config.yaml
n_layer: 16
activation: "squared_relu"
norm_eps: 1e-06
positions: "rope"
bias: "none"
tie_embeddings: false
extras: ["some layers without attention", "local attention windows", "gated attention", "value embeddings", "hashed n-gram embeddings", "a smear gate", "an embedding shortcut", "learned residual scales", "skips across layers", "capped logits"]
init: "uniform"
optimizer: "muon_variant"
lr_mult_qkv: 0.7
beta1: 0.95
batch_tokens: [8192, 16384, 24576]
dataset: "wikipedia_en"
Each number is 200 + 30 x the weight over the matrix's rms, rounded and kept within 0 to 999. Layers, rows and columns count from 0.

# down: layer 13 MLP down (transposed), 448x128, rms 0.162, rows 83-95, columns 0-127
# up: layer 13 MLP up, 448x128, rms 0.299, rows 84-95, columns 0-127
down83,173,169,168,196,189,172,199,203,198,207,237,171,237,167,213,219,190,201,209,230,166,199,156,231,245,210,228,206,279,228,210,185,190,203,222,195,258,221,218,211,202,195,188,243,183,162,206,223,226,196,226,265,186,199,166,240,210,158,224,224,196,195,260,223,201,172,195,179,189,187,187,201,220,257,199,154,199,171,219,207,240,213,231,173,203,203,182,219,192,209,226,215,144,188,169,141,192,247,247,201,193,194,173,191,244,196,192,120,252,209,161,189,179,209,218,155,187,220,236,210,226,196,205,221,160,217,227,256
up84,185,218,144,215,218,150,243,229,195,235,252,268,187,210,246,238,242,222,168,200,263,181,179,151,213,195,186,156,224,201,204,171,157,231,217,193,207,175,178,129,194,191,184,253,170,209,191,221,237,233,221,213,183,241,164,181,163,260,152,208,173,187,191,214,187,174,149,203,159,209,161,211,204,213,181,169,166,163,185,163,193,213,175,244,161,203,236,135,216,199,239,210,196,193,161,249,190,179,161,215,144,177,191,242,192,193,186,176,191,201,163,154,192,180,230,236,192,250,214,156,205,187,170,197,183,167,170,218
down84,218,279,203,196,230,210,187,243,204,217,200,251,202,229,178,203,235,181,224,193,190,187,251,163,207,165,255,184,221,180,185,227,240,197,212,241,249,243,177,161,251,181,242,238,196,201,178,206,212,165,198,185,185,179,236,221,215,212,142,222,245,150,162,168,182,223,222,172,142,191,185,204,177,202,208,148,217,227,233,217,191,213,252,198,179,176,213,210,176,230,114,216,196,158,222,143,198,218,190,175,233,221,175,195,204,203,216,148,188,227,185,171,216,214,201,246,224,213,189,203,161,176,233,165,224,209,272,225
up85,165,200,194,230,165,226,180,225,167,198,224,210,143,222,187,153,179,223,218,208,209,221,166,175,189,197,145,221,207,204,235,174,215,161,177,214,186,170,163,212,216,219,212,219,227,215,231,197,207,193,228,161,176,181,189,200,232,150,201,252,232,149,207,192,208,221,158,184,182,218,209,213,173,143,179,194,197,175,202,184,172,196,197,220,206,205,204,197,181,203,191,228,249,212,186,194,210,214,193,172,161,175,227,218,194,164,241,232,185,227,175,188,216,160,154,227,182,239,197,228,227,209,159,213,191,160,162,182
down85,202,171,207,190,194,186,211,234,205,241,218,189,244,195,180,159,216,216,211,190,160,204,163,217,228,204,197,170,199,212,150,215,181,192,195,206,205,187,235,197,232,163,196,249,183,182,191,243,204,230,161,184,215,214,198,251,166,208,198,234,247,154,168,185,159,164,238,153,159,213,165,171,137,260,235,233,160,219,168,218,188,215,188,189,248,236,211,213,246,219,214,212,229,230,203,197,218,165,176,225,212,177,212,187,165,213,240,150,219,239,191,215,160,207,226,199,179,207,171,217,265,185,206,188,204,207,200,196
up86,153,169,291,213,183,164,264,215,228,213,251,216,220,173,190,194,183,188,197,229,236,198,211,221,227,231,160,215,220,153,208,177,219,204,196,202,200,219,266,209,228,183,162,247,234,200,203,204,231,162,261,182,158,215,191,223,176,201,183,199,220,176,247,201,238,203,149,187,223,175,179,180,220,196,178,205,206,259,277,201,213,245,193,241,164,209,173,214,181,149,230,218,207,197,218,174,184,200,200,207,241,169,175,150,202,206,182,170,205,161,232,198,258,163,186,198,193,200,225,190,201,256,192,208,197,133,179,144
down86,213,222,138,166,198,219,218,161,240,171,160,197,209,216,150,207,173,194,198,155,195,228,175,187,238,200,147,187,244,204,155,203,199,210,161,141,195,210,204,230,191,231,249,205,148,154,226,189,236,206,200,241,184,226,191,206,196,186,171,226,191,218,198,217,127,199,187,225,174,139,163,223,217,223,235,171,270,169,217,208,196,166,203,175,187,233,177,195,180,192,250,190,225,194,177,172,219,212,224,197,200,189,185,199,170,189,139,159,257,163,204,229,196,148,159,255,202,182,205,189,180,238,201,199,205,197,230,189
up87,167,200,194,201,256,243,212,224,188,151,225,179,167,232,218,211,206,164,181,217,204,178,224,200,219,207,183,190,159,223,246,237,230,186,220,226,204,189,165,194,186,228,188,230,153,212,200,228,162,207,218,202,160,251,190,306,192,166,217,212,179,203,157,175,251,176,243,207,228,146,186,253,156,199,198,172,181,261,222,196,186,285,205,263,199,189,163,191,201,180,206,230,167,231,162,152,245,216,244,174,198,178,179,206,266,165,179,259,283,217,199,163,216,201,214,204,225,240,217,232,220,179,160,245,237,161,191,220
down87,216,183,212,188,241,230,186,167,239,187,233,213,248,207,248,222,182,259,175,212,225,208,259,246,164,178,185,210,141,149,247,185,202,193,187,225,188,158,214,168,188,203,158,235,175,198,178,225,153,237,192,178,191,251,215,234,245,188,259,180,144,230,232,250,218,177,228,215,261,165,189,186,194,241,218,154,265,234,180,185,174,224,205,192,147,171,201,196,218,208,195,278,204,238,184,264,192,263,229,188,218,236,221,235,198,195,159,255,193,170,190,209,208,180,151,221,225,181,196,183,229,240,188,205,267,175,163,150
up88,174,207,231,218,204,202,202,184,154,229,227,189,185,150,159,248,201,220,181,230,209,146,184,231,170,211,208,194,204,213,226,233,186,172,238,226,200,207,155,217,227,223,210,192,185,206,204,190,230,206,181,187,190,222,187,181,215,212,180,217,260,204,230,239,229,213,227,244,202,188,209,230,204,196,187,183,163,212,201,205,197,212,197,182,162,157,219,201,250,142,173,187,165,210,149,209,256,215,209,192,139,213,189,141,217,231,238,179,186,210,181,208,193,215,168,144,156,157,173,198,172,188,191,233,206,157,180,166
down88,181,244,142,232,185,188,179,196,200,155,193,229,212,201,220,206,221,230,224,238,166,158,163,196,205,231,212,193,187,205,177,177,189,197,151,218,238,222,127,166,203,179,214,205,193,186,240,209,205,146,220,173,158,196,243,206,185,215,203,173,228,216,206,162,187,203,215,195,158,218,197,225,243,221,204,232,168,230,235,213,199,207,188,202,183,229,252,205,201,176,190,187,270,238,218,196,232,190,130,184,182,272,187,242,197,203,199,181,190,204,206,171,146,212,217,233,212,155,217,188,226,171,168,190,253,210,203,205
up89,244,171,175,209,180,228,141,203,194,279,214,190,197,195,213,189,180,162,233,154,207,239,167,212,165,206,251,163,226,209,206,170,216,176,194,162,166,183,194,239,147,173,173,238,187,184,200,213,212,186,180,243,172,159,140,167,190,186,181,189,212,261,220,172,148,199,224,226,195,242,191,199,199,175,216,208,198,223,182,210,248,162,185,190,165,200,239,240,174,243,201,193,204,175,140,253,166,181,181,156,180,184,175,180,221,210,223,244,175,207,224,171,182,167,205,195,169,224,234,225,176,189,201,178,161,156,176,255
down89,181,227,247,185,214,178,205,168,201,169,218,264,263,244,254,197,190,199,170,197,211,160,224,144,215,238,219,192,171,156,210,158,213,133,222,198,220,199,237,169,190,200,226,204,178,193,175,205,208,229,170,218,157,233,188,213,217,164,236,229,203,160,165,170,192,165,220,229,200,224,165,224,210,241,227,247,176,181,223,224,188,211,232,209,145,185,239,198,180,130,210,200,179,176,220,259,208,167,207,201,195,198,190,216,214,231,226,239,225,200,239,222,173,164,214,213,200,214,217,221,190,171,174,198,231,166,200,195
up90,221,212,227,211,187,237,194,186,226,214,224,228,164,170,266,189,219,177,256,217,212,258,185,173,249,197,251,179,206,185,227,202,197,234,180,176,181,220,166,246,167,211,190,236,231,168,187,199,256,200,201,184,213,222,169,220,207,225,166,242,250,182,242,224,184,193,133,227,220,170,258,227,148,197,174,181,165,185,177,222,225,194,215,201,200,217,207,152,212,181,258,208,120,268,173,207,212,144,160,178,230,204,219,169,227,229,164,174,178,189,183,214,109,227,149,215,200,221,199,213,226,198,200,201,174,238,162,202
down90,209,213,192,184,191,161,146,186,141,272,168,167,193,215,218,211,180,155,240,208,206,249,276,183,189,244,230,250,219,213,246,197,221,234,218,167,176,206,194,215,210,213,179,187,264,178,180,243,208,209,140,214,208,204,223,242,205,213,256,211,215,225,204,205,178,205,143,235,153,237,204,192,256,188,178,189,170,163,171,265,205,207,202,152,207,231,184,179,196,234,226,170,204,203,153,211,167,228,184,222,237,266,206,213,225,225,205,160,190,236,193,210,251,260,286,196,185,226,140,200,186,193,239,193,172,221,226,189
up91,190,245,210,254,204,201,185,203,192,146,170,208,184,158,146,201,225,205,180,204,217,204,193,161,209,183,183,201,164,209,247,190,206,188,183,202,182,215,201,196,226,192,193,195,164,191,189,213,228,163,190,225,233,175,148,227,173,212,230,185,188,222,192,173,254,228,211,186,181,149,260,244,197,189,210,162,174,186,166,207,177,252,219,238,247,221,203,195,262,194,200,210,181,285,242,195,145,232,199,219,243,222,200,213,131,231,162,229,219,272,208,226,164,170,210,145,191,204,218,143,191,226,239,203,211,153,226,156
down91,184,237,212,264,173,187,240,163,187,193,180,196,209,202,225,162,226,178,231,222,203,220,201,216,254,182,193,193,214,181,183,161,173,180,150,200,215,179,185,145,205,200,205,236,154,183,237,172,151,196,121,189,234,208,165,193,221,197,213,164,199,225,183,237,220,164,220,167,163,136,213,232,170,149,187,233,194,215,227,218,223,213,229,219,205,181,132,200,236,162,166,250,171,219,187,223,239,205,208,165,188,228,205,214,196,225,224,255,185,205,234,266,136,184,210,153,224,210,230,235,174,222,160,265,229,214,200,214
up92,235,262,165,195,220,169,189,222,157,229,205,185,184,187,185,182,179,164,136,237,212,176,159,168,225,198,212,224,202,200,231,220,224,133,192,224,182,220,277,194,184,241,248,179,184,203,174,180,236,249,191,239,198,246,188,169,179,187,179,174,239,206,226,209,163,239,163,250,175,209,221,191,231,215,197,250,159,208,185,177,199,206,222,184,171,192,231,186,177,223,146,217,233,193,199,211,244,189,207,189,221,228,235,233,145,195,189,254,196,214,184,191,218,256,151,225,243,206,248,213,149,192,220,194,250,228,183,169
down92,188,231,197,203,211,200,228,200,178,200,218,228,205,167,212,237,196,261,240,225,216,192,191,157,228,213,183,193,184,222,194,195,225,176,178,238,209,191,245,159,222,144,189,194,230,187,242,182,207,206,133,252,202,202,236,229,202,209,122,175,180,199,198,116,185,161,212,234,216,223,225,178,203,168,186,160,195,216,230,178,206,142,144,185,192,189,208,173,201,152,182,204,217,187,155,155,226,193,253,211,226,249,179,281,207,238,203,210,180,176,222,196,204,184,147,235,177,251,184,204,253,165,150,155,190,173,189,192
up93,239,201,180,211,244,169,228,173,178,244,234,223,237,216,196,247,151,151,189,181,244,195,168,228,181,197,233,222,206,204,218,167,149,217,160,167,219,159,187,215,193,196,220,227,131,188,174,136,191,222,198,195,130,174,113,157,228,200,228,207,244,195,228,237,203,208,222,216,202,233,204,219,203,224,245,261,166,155,221,233,205,214,231,184,260,226,171,181,220,189,223,198,203,258,244,280,178,233,209,248,196,223,166,145,218,281,205,155,161,216,223,184,194,189,170,177,173,269,232,155,227,170,224,173,229,169,209,193
down93,220,197,205,230,131,192,230,193,161,176,229,227,171,260,194,179,225,263,218,199,161,223,180,184,139,208,119,188,173,238,228,198,180,222,162,221,156,199,163,221,225,203,187,223,169,246,283,156,272,213,178,167,262,171,193,187,201,154,179,225,218,190,181,169,174,184,246,158,189,175,199,251,175,188,255,202,194,187,202,225,190,188,231,228,177,187,192,206,194,165,159,261,183,214,224,260,142,226,228,246,115,232,239,198,215,191,159,263,152,245,226,205,221,142,192,195,174,152,182,180,225,194,233,201,217,221,196,205
up94,209,223,222,232,175,199,179,167,174,198,241,176,225,205,214,188,252,195,189,224,259,200,254,189,215,193,187,229,224,182,223,189,243,188,217,232,181,195,206,190,191,174,219,185,190,224,223,237,138,165,178,164,226,172,217,171,266,226,225,176,228,204,198,228,204,213,182,143,239,153,259,213,153,185,202,185,199,212,192,184,173,169,192,132,217,212,217,193,185,168,222,221,236,158,188,212,197,205,210,219,237,239,210,223,229,157,191,181,186,184,187,203,210,148,263,223,205,176,241,207,220,206,212,188,220,291,262,206
down94,211,177,249,205,217,187,233,220,228,162,226,245,202,200,180,248,199,173,182,232,178,161,198,199,178,126,242,182,180,114,200,195,221,208,211,204,235,210,283,209,220,203,192,187,222,189,202,251,189,231,218,209,193,221,170,147,219,163,202,162,194,149,139,204,208,185,207,146,191,160,251,199,208,166,198,210,175,198,185,238,194,206,156,216,200,182,186,184,195,166,184,243,160,211,220,202,241,184,195,210,234,209,239,209,230,205,211,154,201,220,233,181,192,195,197,177,241,185,167,186,222,204,220,227,252,188,180,209
up95,222,230,209,233,283,176,203,236,248,228,184,156,146,188,181,192,169,211,170,210,205,203,260,192,172,202,181,241,209,154,171,243,216,205,178,205,224,228,179,179,206,165,254,171,227,222,237,163,216,198,218,190,183,155,174,159,219,210,223,230,188,213,243,242,249,216,216,173,181,181,205,189,208,233,225,202,164,223,218,143,216,214,199,203,263,243,181,213,217,234,201,214,116,193,176,243,171,209,154,168,202,177,181,175,175,194,212,248,144,202,192,145,188,185,164,201,245,227,218,217,158,164,198,208,230,207,183,228
down95,204,186,179,214,159,192,200,160,236,200,142,216,274,171,225,197,202,178,254,146,193,236,206,205,211,209,231,214,206,193,281,174,194,179,129,240,171,191,204,168,156,243,199,206,179,217,194,187,207,183,125,220,170,204,221,188,165,158,179,219,199,231,165,217,240,190,168,206,205,192,198,177,217,191,191,251,198,213,124,250,215,181,183,182,165,144,139,175,169,178,210,190,221,179,221,176,203,215,202,238,247,199,169,217,216,265,206,201,253,220,179,160,156,196,247,258,209,196,150,191,227,182,144,207,155,174,177,139